Each number is 128 + 32 x the weight over the matrix's rms, rounded and kept within 0 to 255. Layers, rows and columns count from 0.

# layer 9 attention value, 320x320, rms 0.0302, rows 35-45, columns 0-63
[[142 119 178 160  71 100 159 137 156 118 137 132 169 112 173 138  93 140 103 100  71 144 150 158 117 122  92 106 121  73 107 141 144 171 126 171 126 176 148 146 115 127 104 109 124 102 127 165 102 120 121 134 126 138  53  79 176 158 106 149 130 154 196 139]
 [ 74  71 146 145  98 131 139 101 211 138 132  42 146 166  95 105  87 174 190 100 113 176 142 131 104 115 145 162  91 147 154  78 126 137 136 150 134  87 105 126  74  92 110  66  81 132 133 155 121 103 147 119 152 137 156 146 139  71  72 107 103 151 125  82]
 [154 107 156 174 123  89 129 149  84 111 105 123 110 125 125 129 114  70 114 175 124 142 121 124 129 162  55 109 126 150 176 174 108 169 119  88 145 110 110 149 154 119 153 141  53 138 149 133  89 131 175 129  82 119 171 129 145 179  80 139 112 125 114 136]
 [132  93 124  94 125 158 137  81 129 170  56 129  88 130 100  82  85 132 131  53 119 184 162 138  99 102 105 155 150 124 178 150 113 151 158 125 121 128 126 128 137 169 120 144  87 113 149  85 104 148 145  68 102 209 153 146 143 169 164 135 153 137 118 147]
 [140 119  81 123 165 197 166  91 113  77 125  92 111 163 135 183 131 118 143 116  99 157 105 143 146 109  82 158 133  95 110 125 195 107 152 132 161 133 114  93 114  94  95 102 187 134 143  98  96  96 133 134 147  82  68  71 115 134 146 142 140  92 141 120]
 [101 197 107 107 113 129 133 107 148 126 115  98 119 121 183 161 147 158  96  98 141  99  86 103 151 114 143 105 167 155 130 137 150  84 111 109  80 127 128 158 120 160 133 126 137 131 117 159 163 141 100 141 157 182 106 156  87  92 114 109 152 116 106 127]
 [141 154 110 149 101 115 190 162 149 160 132 139 163 129 166 166 189 125  93 119 115 145 163 114 129 142  93 144 114 106 128 149 151 156 134 117 127 119 172 154 146 148  51 137 128  92 144  80 108  41 142 120 112 169 130 150  78 153  96  75 133 147  34 122]
 [152 101  81 116 105 159 164 166 166 134 116 133 123 133  46 132 113 140 112 126  93 112 112 146 128 151 155 119 108  71 133 103 128 137  58 158  99 146  99 183  86  56 135 184  77  48  59  86 164 142 125 115 144 170 153 165 107 113 123  81  92 147 193 121]
 [126 133 165 128 118 183 129  97 146 119 152  95 155 112 123 139 160 158 159 160  90 150 131  97 156 128 148  99 109  18 155 151 128 160 125 120 167 139 154 140 144 129 162  96 105 192 172 150 138 152 160 116 200 216 119 127 138 118 131 106 128  53 197  99]
 [159 123 162  97  84 124 171  78 106  93 211  98 112 120 107 119 149 153 116 144 179 196 135 115 142 137 101 128 138 146 109 179 119 132 135 149 138 164 136 124 136  54  93 117 113 139 154 131 118 199 101 161 135  97 202 151 159 100 171 115 169 153 160 143]
 [123 168 195 134 121  99  71 128 129 114 147 194 121 111 128  74 150 134 177 112 179 115 134 129 189 135  89 102 131 150  88 132 100  98 123 182 137  91 149 137 131 174 139 157 125 125 133 134 142 106 123 109 106 114 154 132 154 116  59 118 122 134 155 202]]
# layer 9 attention output (transposed), 320x320, rms 0.0376, rows 35-44, columns 0-63
[[168 152  73 101 156 153 120 140 165 105 114  95 155 134 151 160 120 109 132  35 151 150 135 132 155 138 147 193 125  75 156 152 121 220 125 127 200 123 176 160 104  96 156 102 189 138 172 165 152 107 123 157 150 112  52  47  98 185 153 174  99 171 146 138]
 [164 110 157 135 164 153 119 140 198  60 203 109  78 155 156 170 132 162 113 109 184 182 121 113 120 125  91 165  93 143 182 127  68 150 134  50 111 108  63 159 101  69 127 114  68 175 105 110  95 113 124 148 111 155  53 188  70  83  85 112  68 163  93 160]
 [ 89 101 125 110 182 113  68 205 157 112 133 125 138 164 151 149 106  94 103 234 123  77 161 101 118 154 150 125  83 141  99 111 154  79 191 120  90 158 106 133  94  74 150 106 110 113 168 115 140 146 153 116 190  83 157 193 120 145 156 180 140 139 154 104]
 [132 115 134 165  83  97 119  93 113 153  64 143 116  88 138 158 100 136 119 110 132 153  34 156  93 139 164 155  89 139 182 124 143 179 177 143  37 148  86  82 127 149  72 180 106 124 180 108 109 139 109 144 179 234 157 158 105 132 134  79 100 119 117 149]
 [116 195 114  98 115  80 173 130 129 121  50 215 126 216 107 190 109  50 126 150 127 129 121 180 121 151 130 194 150 140 124 137  52  68 120  14 205 144 103 119 182 139 160 134 103 145  90 124 122 151 141 176 103 154 141  66  99 145 118 216 175 131  90 118]
 [117 122 138 126 153 158 124  67  91 145  80 136 147 123 121 187  72 155 140 146 120 139 100 167 126 130 120  99 115 137 100 189 108 145 132 113 146 122 180 139 104 149 150 142 117 153 129 160 170  77  76 161 171 126 191 105 194 106 111 107  99 100  54 232]
 [ 84 131  70  63 104  84 117 134 157 131 111 151 113 129  84 187 141 177 125 104 130 210 230 192 128 135 129 118 145  87 143 143 119 160  90 120 113 158 138 138 197 114 155 134 100 151 166 115 149 136 135 138 107 176 159 122 119 170 116 127 119 124 128 181]
 [146 122 126 139 121 138 113 135 109 147 138 147 128 186 107 143 208 110 122 115 109 140 108 123 151  99  95 167 117 137  61 160 141 155  90 123  95  91 116  88  51 105 143 162  96  86 148 105 168 167 123  62 129 151 149 172  70 168  92  84 173  80 113 163]
 [139 123 138 191 118 138 135 114 127 161 154  97  71 119 155 135 131 128 111 172 112  90  81 125 115 149 137  73 113  77 111 172  91 141 170 120  77 129  72 149 135 142 196  73 147 134 202 118 112 129 166 137 133 211 107 115 110 200 144  65 109  99 140  92]
 [186 147 153  41 137 153 165 165  71 129 134 111 184 180 161 105 160  96  89 152 185 147 100 118 137 145 124 113 147 140 193 115 106 109 123 182 138 150 145 216 129 103  81 163 188 138 160 148  84 142 191 181 145 160 194 192  42 148 158 133 137 125 123 120]]